config.yaml
num_hidden_layers: 12
hidden_size: 160
num_attention_heads: 2
num_key_value_heads: 2
head_dim: 64
intermediate_size: 1280
vocab_size: 1024
hidden_act: "tanh_gelu"
norm: "layernorm"
norm_place: "pre"
norm_eps: 1e-05
positions: "learned"
qk_norm: false
attn_scale: 0.125
bias: "qkv"
tie_word_embeddings: true
parallel_block: true
init: "normal"
init_std_qkv: 0.0395
init_std_o: 0.00809
init_std_up: 0.0395
init_std_down: 0.00809
optimizer: "adam_variant"
learning_rate: 0.00152
beta1: 0.9
beta2: 0.98
weight_decay: 0.07
lr_head: 0.00562
max_grad_norm: 0.5
warmup_steps: 366
schedule: "wsd"
decay_fraction: 0.644
decay_shape: "linear"
final_lr_fraction: 0.1
batch_tokens: 32768
max_seq_len: 256
doc_mask: true
train_tokens: 254400000
max_steps: 7764
dataset: "wikipedia_en"
Each number is 128 + 32 x the weight over its row's rms, rounded and kept within 0 to 255. Layers, rows and columns count from 0. The size above them is the row's rms in percent of the matrix's.

# layer 4 MLP up, 1280x160, rms 0.103, rows 978-1017, columns 80-159
size [ 93 102  98 103  98  99 106 104  88  96 111  99  91 107  83  87  99  91 104  86  98 102 100  95  97 104 107 103 102 106 110  88 107 106  88 101 104  98 104 101]
[[128 109  81  93 127 166 112  61  88 160 172 165 132 137 117 170 144 149 116 151 117 188  83 107 103  81 107 122 131 187 159  88  99 111 147 155 120 156 164 154 182 110 139 111  81 121 116 115 130 164 113 117 132 163 113 158 180 111 108 166 135 126 161  72 137 108 102 205 148 168 158  66  99 139 140 122 101 180 193 120]
 [143 140 144 135 119 180 130 163 142  74 129 127 159 129 119  83 129 130 106 145  93 192 160 135 139  83 118  91 124 173 175 127 132 123 139 137 138 157  97 167 156  95   4 123  83 108 170 138 135 181 136 106 140 116 132  95 132  66 141 104  79 139 148 161 167 129 117  97  89 138 152 142 114 170 111 132 132 115 137 150]
 [167  87 138  68 115 114 143 131 112 101 170 160 100  65  49 143 102 120 158 137 148 114 138 139 133  48 125  89 150 189 127 145 160 158 148 183 125 149 112 167 152 118 135 133  82 161 114  67 156 119  80  97  86 156 120  91 178  61 122 145 121  74 106 100 163 138 137 162 146 107  85 150 118  92 134 111 168 156 137 164]
 [152 154 158 142  90  85 107  81 138 117 107 131 146 124 103 144 183  95 140 106  93  79 148 157 122  93 137 105 117 166  95 162 133  60 163 114 114 120 109 142  88 130 107 137 127 187 145  94 147 133 118  91 150 142 146 167  85 157 101 105 188 113 137  92 163 167 172 134 189 158 120  90 165 120 134 169 109 146 105 162]
 [ 82  73 149 130 172 160 119 141 121 130 115 160 160  92 148 104 128 153 142 103 100 140 118 181 102 135 143 137 182  92  75 113 176 142 150 141 114 131  98 131 137 206 129  89 163 185  98  97  87 105 149 133  90 142 176 170 125 127  92  78 101 149 149 109 150 121 135  62 114 111 109 140  89 123 145 138  93 105 157 115]
 [173  87  81  79 121 115 163 124 143 109 126 194 206  97 145  46 133 133 160 113  95  77 155 170 144 157 154 110 187 158 168 140 163 148  98 131 144 155 179 134 130 105 103 102 118  92  44  90 101 145 160  99 130 125 204 118 135 116 155 183 114 108 170 113 192 145 150  95 125 117 113 107  85 109 129 168 107 163 150 148]
 [169 110 111 146 117 193 117  96 129 116 209 126 135 151 140  96  93 126 144 120 146 156 138 163 119 102 115  81  91 120 111  69 160 140 166 146 125  64 129 116  79 192 123 120  92 184  68  92 137 102  74 108 122 142 184 124 149 133 114 168 148 188 142 126 108 120 144 108 105 163 164 135 119 154 176 163 120 112 155  94]
 [105 155 116  82 100 165 156 141 131  98 124 108 166 133 124 120 154  94 163  99 146 163 152 142 106 117 128 150 101 155 158  87 117  40 205 142 122  99 168 233 106 146 180 135 153 161 105 102 140 175 126  95  91 103 111 111 131 171  77 150  85 153  77 129 133 148 120 118 109 160 129 142  78 112 155 154 130  97 144 176]
 [129 140 116  94 122 169 115  83  98 107 136 153  96 144 150 158 182 132 109  79 165 130  82 102 149 146 140 115 206 221  99  94 136  72 110 118 119 156 136 170 135 121 137 119 126 188 109  83 144 107 118 148 107 204  82 162 128 127 101 191 148 157 188 130 147  70 153 133 131 122 125 105 107  93 107 125  93 182 140 149]
 [141  87 125  98 117 159 116 145 127  82 182  89 113  74 114 125  56 148  93 111  88 148  99 143  72  90 117 101 142 156 142 113  47 131  99 150 101 154  88 114 166 152  79 143 157 144 132 106 141 107  85 155 100  97 179 152 156  52 133  90 120 120 147 182 120 142 176 127 182 123 134 157  71 119 132 120 103 120 120 111]
 [165 138 144 128 122 151 120  63 151 147 121 156 132 195 121 129 109  81 108  99 168  77 207 155 144 131 153 101 150 103 157 109 122 106 149 156  67 104 177 152 128 214 131 128 131 176 106  51 159 107 179  98 118 126 162 161 167 153  97 168  74 147 113 126 140 142 135 138 107 149 134  72 127 143 141 133 173 136 172 105]
 [153  77 113 133  95 164 163 147 108 121 135 147 178 165 178 147 152 152 145  52 128 136 151  69 174 165 101 122 143 116 141 106 144 160 176 139 106  94 138 121 143 169 148  98 102 117  99 111  90 170 148 131 115  70 182 145 194 170 102 108 100 136 121 137 156 103 127  86 120 146  86 132 107  41 127 147 169  99 167 198]
 [143 111 121 107 105 164 150 132 153 161 144 145 130 159  73 153 119 117  78 148 131 120 129 118 180 137 127 136 135 185 147 100 141 137 149  83 131 130 183  81 137 160  95 128 147 185  67 131 154  82 114 111 120 120 121 131  96 114 173 217  64 110 130 154 152 122 115 152 173 159 165 124 111 148 104 186 104 141 140  83]
 [129 128  91 153 167 159 168 111 150  72 240 157 115  91 106 105  79  88 184 148 151 200  96  90 131 107 115 119 154 140 129 114  90 148 148 178 166 150  98 121 117 145 164 168 106 127  94  57 155 109  70 104 113 132 132 148 153  95  78 170 202 121 127  58 154  84 111  94 140 148 106 162 112 137 142 111 136  98 140  83]
 [117 126 102 144 106 135  83  76 154 122 151 104 139  68 116 134 146  77 167  90 142 144 130 178 120  82 162 120 148  75 176  80  97 111 100 150 124 131 121 160 208 147 106 107 216 164 170 116 109 180  77  80 164 144  83 139 107 144 103 194 114 133 121  92 122 123 101 162 140 185 147 107 134  90 133 182 161 198 127 116]
 [102 113 126 102 177 163  98 175  97 110 162 140  97 164 181  70 138  87 102 120 166 182  45 133 171 133 139 105 102 118 107  90 123 118 104 127 146 126 125 134 188 137 187  84 169 137 170 125 153 131 149 121 111  66  91 155 131  79 125 210 153 120 134 128 124  76 137 109 215 122  91 104 106 119  99 207 125 207  82 144]
 [181 151 123 131 157 154 129  65 145 116 101 141 170 114 110 100 112 127 131 116 175 172 143 166 150 108 127  94 134  75 146 148 153  93 181 120 117 173 109 123  91  96  68 156 134 137 122 133 155  63  64  94 143 176 148  95 168  81 105 120 128 140 164 105 138  92 148 140 181 169  99 154 139 126 142 114 127 127 200 184]
 [105 145 160 147  65 179 223 140 111  90 165 103 156  61 130 155 112  91  65 126  82  88 128 144 145 124  89 126  89 178 143 161 161 139 150  82 156 118 128 116 166 115 135 140 140 158 142  98 138 156  84 122 100  95 109 112  91 128 137  47  98 116  69  94 164 177 146 159 201  66 115 115 130 105 126 172 125 135 153 148]
 [156 109 146 137  92 154 130 130 125 110 167 158 180 106 159 102 114 134 132 143  99 147 147 108 103  45  88 121 114 131  69  72 184 154 135 145 119 132 147  74 145  95  94 104  40 156  53 107 132 136 135 103 103 133 180 112 165 109  96 108  93 182 188 106 157 156 101  99 128 129 122 174  66 138 116 114  94 135 175  99]
 [175 129 110 167  87 122 118 111 138 124 245 109 175 116 107 182 152  75 157 131  70 168 122 159 159 102  64 114 134 125 122 116 159 157 133 103 167 158 138 141 178 125 101 132 127 181  95 115 131 173 129 140 149 120 120 210 101  62  79 143 116 180  36 152 131 118 141 124 105 105  68 142 118  91 110 151  98 118 103 115]
 [ 80  63 128  83 168 136 143 133 172 126 114 145 152 136 157  98 157 136 142  80 122  89 129 181 100 149  83 124 161 101 104 107  85 121  95 131 144  87  99 140 116 112  43 137 147 133 125  95 143 120 132  96 133 142 168 148 112 128 105  96 135 112 108 166 185 116 185 127 160  92  93 202 151  71 115 165  90 110 106 177]
 [139  65  92  88 109 128 146 133 176  80 123 164 130 106 141 155 150 133 106 159 139 164 124 208 200 147 162 110 115 127 109 107 130 129 109 192 142 138  62 127 149 119  98 100 104 102 143 147 103 224  78 155 110 165  89 123 171 103 149 115 102 154 115 110 174  83 126  74 111 133  89 161  77 176 136 116 132 122 111 139]
 [146  81  95 129 142 163 115 105 149  96 132 150 133 165 111 140  74 139 184 177 164 159  77 106 114  72  70 101 132 127 159  96  67 121 141 156 119 129 140 140 216 146 129 166 146 183 108 125  98 134 100 128  99 153 110 118 135 116  57 182 178 120 101 121 133 129 153 137 194 100 152 129  76 111  62 105  92 110 103  88]
 [127 136 185 111 123 102  99 102 138  76 112 114 159  42 129 114 134 105 144  84 106  91  76 105 158 100 141 103 107 153  78  74 119 133 135 101 120 113 165 134 126 134 111 106 106 163  98 111 125 143 114  94 112  93 209 109 140 131 143 188 101  78 173 126  96 207  94 155 161 116 121  92 128 140 134 205  95 130 172 118]
 [115 102 162 146  80 145 114 105 127 133 132 151 147 114 158 200 137  99 105 134 162  99 100 164 133 125  65 128 149 154 147 124  43  95  60  72 202 143 160 123 122 125  72 123 138 151 148 139  98 178  93 111 135 158 121 160 167 145 123 131 133 160 130  93 130 188 149 162 197 108 183 118 130 101 147 130 134 120 135 176]
 [146  90 143 132 101 126 151 123 141 121 146 133 145 156 104  32  86 125 100 186 112 169  86 207 147 147 111 100 120 122  66  77 120  19 116 157 108 160  91 115 138 120 101  99 179 113 117 129 100 165  45 125 113 166  86 109 179 138  97  91 148 112  86 121 163 136 184 152 221 148 135  85 147 123 112 136 180 144 116 110]
 [195 113 138  77  80 118 135 167 110  36 114 145 162 125 163 166 159 120 140 165 146 100 175 155  88 124 101 111 147 148 133 154 114  55 119 145 119 168 139 159 178 110 127 135 118 131 117  50  58 138 149 134 119 105 159 137 107 137 115 105 114 147 109 135 141 164 177  89 106 135  85  86  87 129 172 143 102 101 111 112]
 [ 95 100  74 111 121 146 120 115 145 121 120 108  58  73 111  63 155 109  89 135 147 171  88 128 114 143 148 108 135 129 121 134 144 137  75 163  84 133  49 132 126 145 113 101 129 198  90 104 124 141  57  83 114 176 125 167 103 112 132 205 151  97 164 141 106  90 157  90 135 152 161 179 151 135  71 174 161 140 127  83]
 [128  73  39 148 136 159 132  97 160 118 114 138 127 154  76 122 130 154  74  63 126 120 163 124 139 109 121 120 161 182 118  94 156 120 163 102 106 137 179 123 128 145 167  70 126 116 148 125 146 124 210  71 107 110 150 227 102 107  67 163 104  98 125 129  95 123 168 166 153 110 194  64  87 132 123 106 128 126 186 169]
 [212  85  95  91 104 159 212 146 164  71 158 122 139 107 107 159 155  96 171 184 132 159  94 177 119  86  69  84 130 170  68 118 168  62 166  99 153 100 151  92 134 134 123  95 123 100 158 125 108 204  86 141 117 152 119  97 122 109 111 109 179 125  64 122 157 116 136  66 120 146 120 164  43 114 140 167 120 115 113 104]
 [148 123 117  25 147 125  91 109 121 112 105 140 161 139  39 106 221 121 128 121  56  74 129 140 182 140 157 103 135 100 129 125  92 174  97 158 108 121 126 103 114 111  81 160 101 151 149 102 122 172  89 127 129 144 165 153 151 137  99  59 151 125 126 112 108  86 178  92 141 137 104 182  56  75 113 169 144 112 103 157]
 [138 161  90  97 138 134 170 107 136  74  98  73 127 133 119  46 167  99 142  54 163 164 129 197 135 155  93 102 168  82 130 119 176 141 225 133 118 105 123 124 143 126  94 132 130 134 100 112 162 155 187  96 137 157 123 134 135  88  80 152 160 134  31 135 134 124 113 102 133 118 122 154 133 104  84 122 147 112  94 210]
 [ 98 130 100 107 137 126  94  86 126 109 174 130 128  73  66 140 174 120 114 178  87 129 108 188 179 129 108 108 154  77  86 107 111 177  94 181 132 108 105 136 168 109  98 115 102 106  79  95 136 124  98  96 103 174 171 129 108 119 173 190 177 153  74  83 134  91 146 176 144  93 112 174 159 110  73 140 138 146  92 152]
 [203 178 102 103 174 201 116  95 195  69  83 148 142 110  94 140 152  78 101 116 154 171 137  81 155 108 142  91 141 103 164 149 124  87  91 129  93 126  62 133 128 151 150  99 129 112 163 140 148 118  89  83 157 108 124 128 109 115 100 139 114 121 150  65 161 154 158  94 120 212 100  77  93 118 168 132 133 134 158 149]
 [ 90 133  72  89  66 126 170  78  94 121 142 119 108  95  84 120 145  93  98 150 148 136 132 113 177 141 148 135 171 161 172 116  95 104  81  76 148 136 131 127 158 141 154 132 159 112 161 107 139 206  97  67 157 143 172 244 170 112 155  91  86  92 112 116 120  36 147 138 135 160 124 134 149 124 121 126 206 108 125 182]
 [ 94 143 102 144 139 125 123  85 118 119 186 145 103 148  61 142 113  79 120 144 120 187 124 133 145 124  95 114 116 108 102 115 147 128 130 181 159 111 129 142 130 153 147 145 156 178 132 100 124 197  74 100 157  93 149 171 176 120 160  79 120 143 145  69 134 106 159 104 177 108 107  72 140  93 207 172 157 126 193  94]
 [ 73 128  70 152  77 140 160 118 144 106 160 167 110 131 115  94 133  90 179  36  80  56 171 106 101 137 154 115 121 187 120 117 114 163 125 132 118  69 170 135 134 199 111 139 110 183  70  58 104 120  96 111 138 122 187 175 129 132 140 137 125  97 124 127 132 185 180 113 106 124 217 132  97 130 166 145 138 154 165 160]
 [124 129 139 140 105 154  93 173 113 117 109 142 147 105  86 115 146 150 147 105 143  95 155 111  85 141 149 136 193  98 124  71 114 171 100 163 151 195 109 139 137 129 117 127  98 197  96 110 111 171 110 124 120 142  37 146 189  78 178 163 141 164 159 117 187 125 126 102 144 111  78  96 116  67  96 107  89 130 129 172]
 [119 128 145  86 120 111  81 148 141  44 104 106 166 185 145 145 102  98 120 141 140 189 169  76 170 135 148 107 124 153 118 185 138 145 136 132 168 142 154 156 121 169  64 151 167 139 106 103 124 132 155 123 138  86 105 116 146 172 107 153  88  89 129 120 151 133 149  69 136  85 134 132  88 113 100 165 151 161  80 113]
 [116 127  89 137 109 140 108  72 140  93  96 118 117 113  84 115  99 163 158 194  98 135 145 145 128 123 115  91 127 154  39 163 132 152 121 182 132 120 182 147 161 139 161 194 117 114  68  95 148 130 143 145 135 129 147 141 166 116 146 132 178 100 137 122  99  89 186 121 139 109 116 184 153  88 133 111 154 146 154 157]]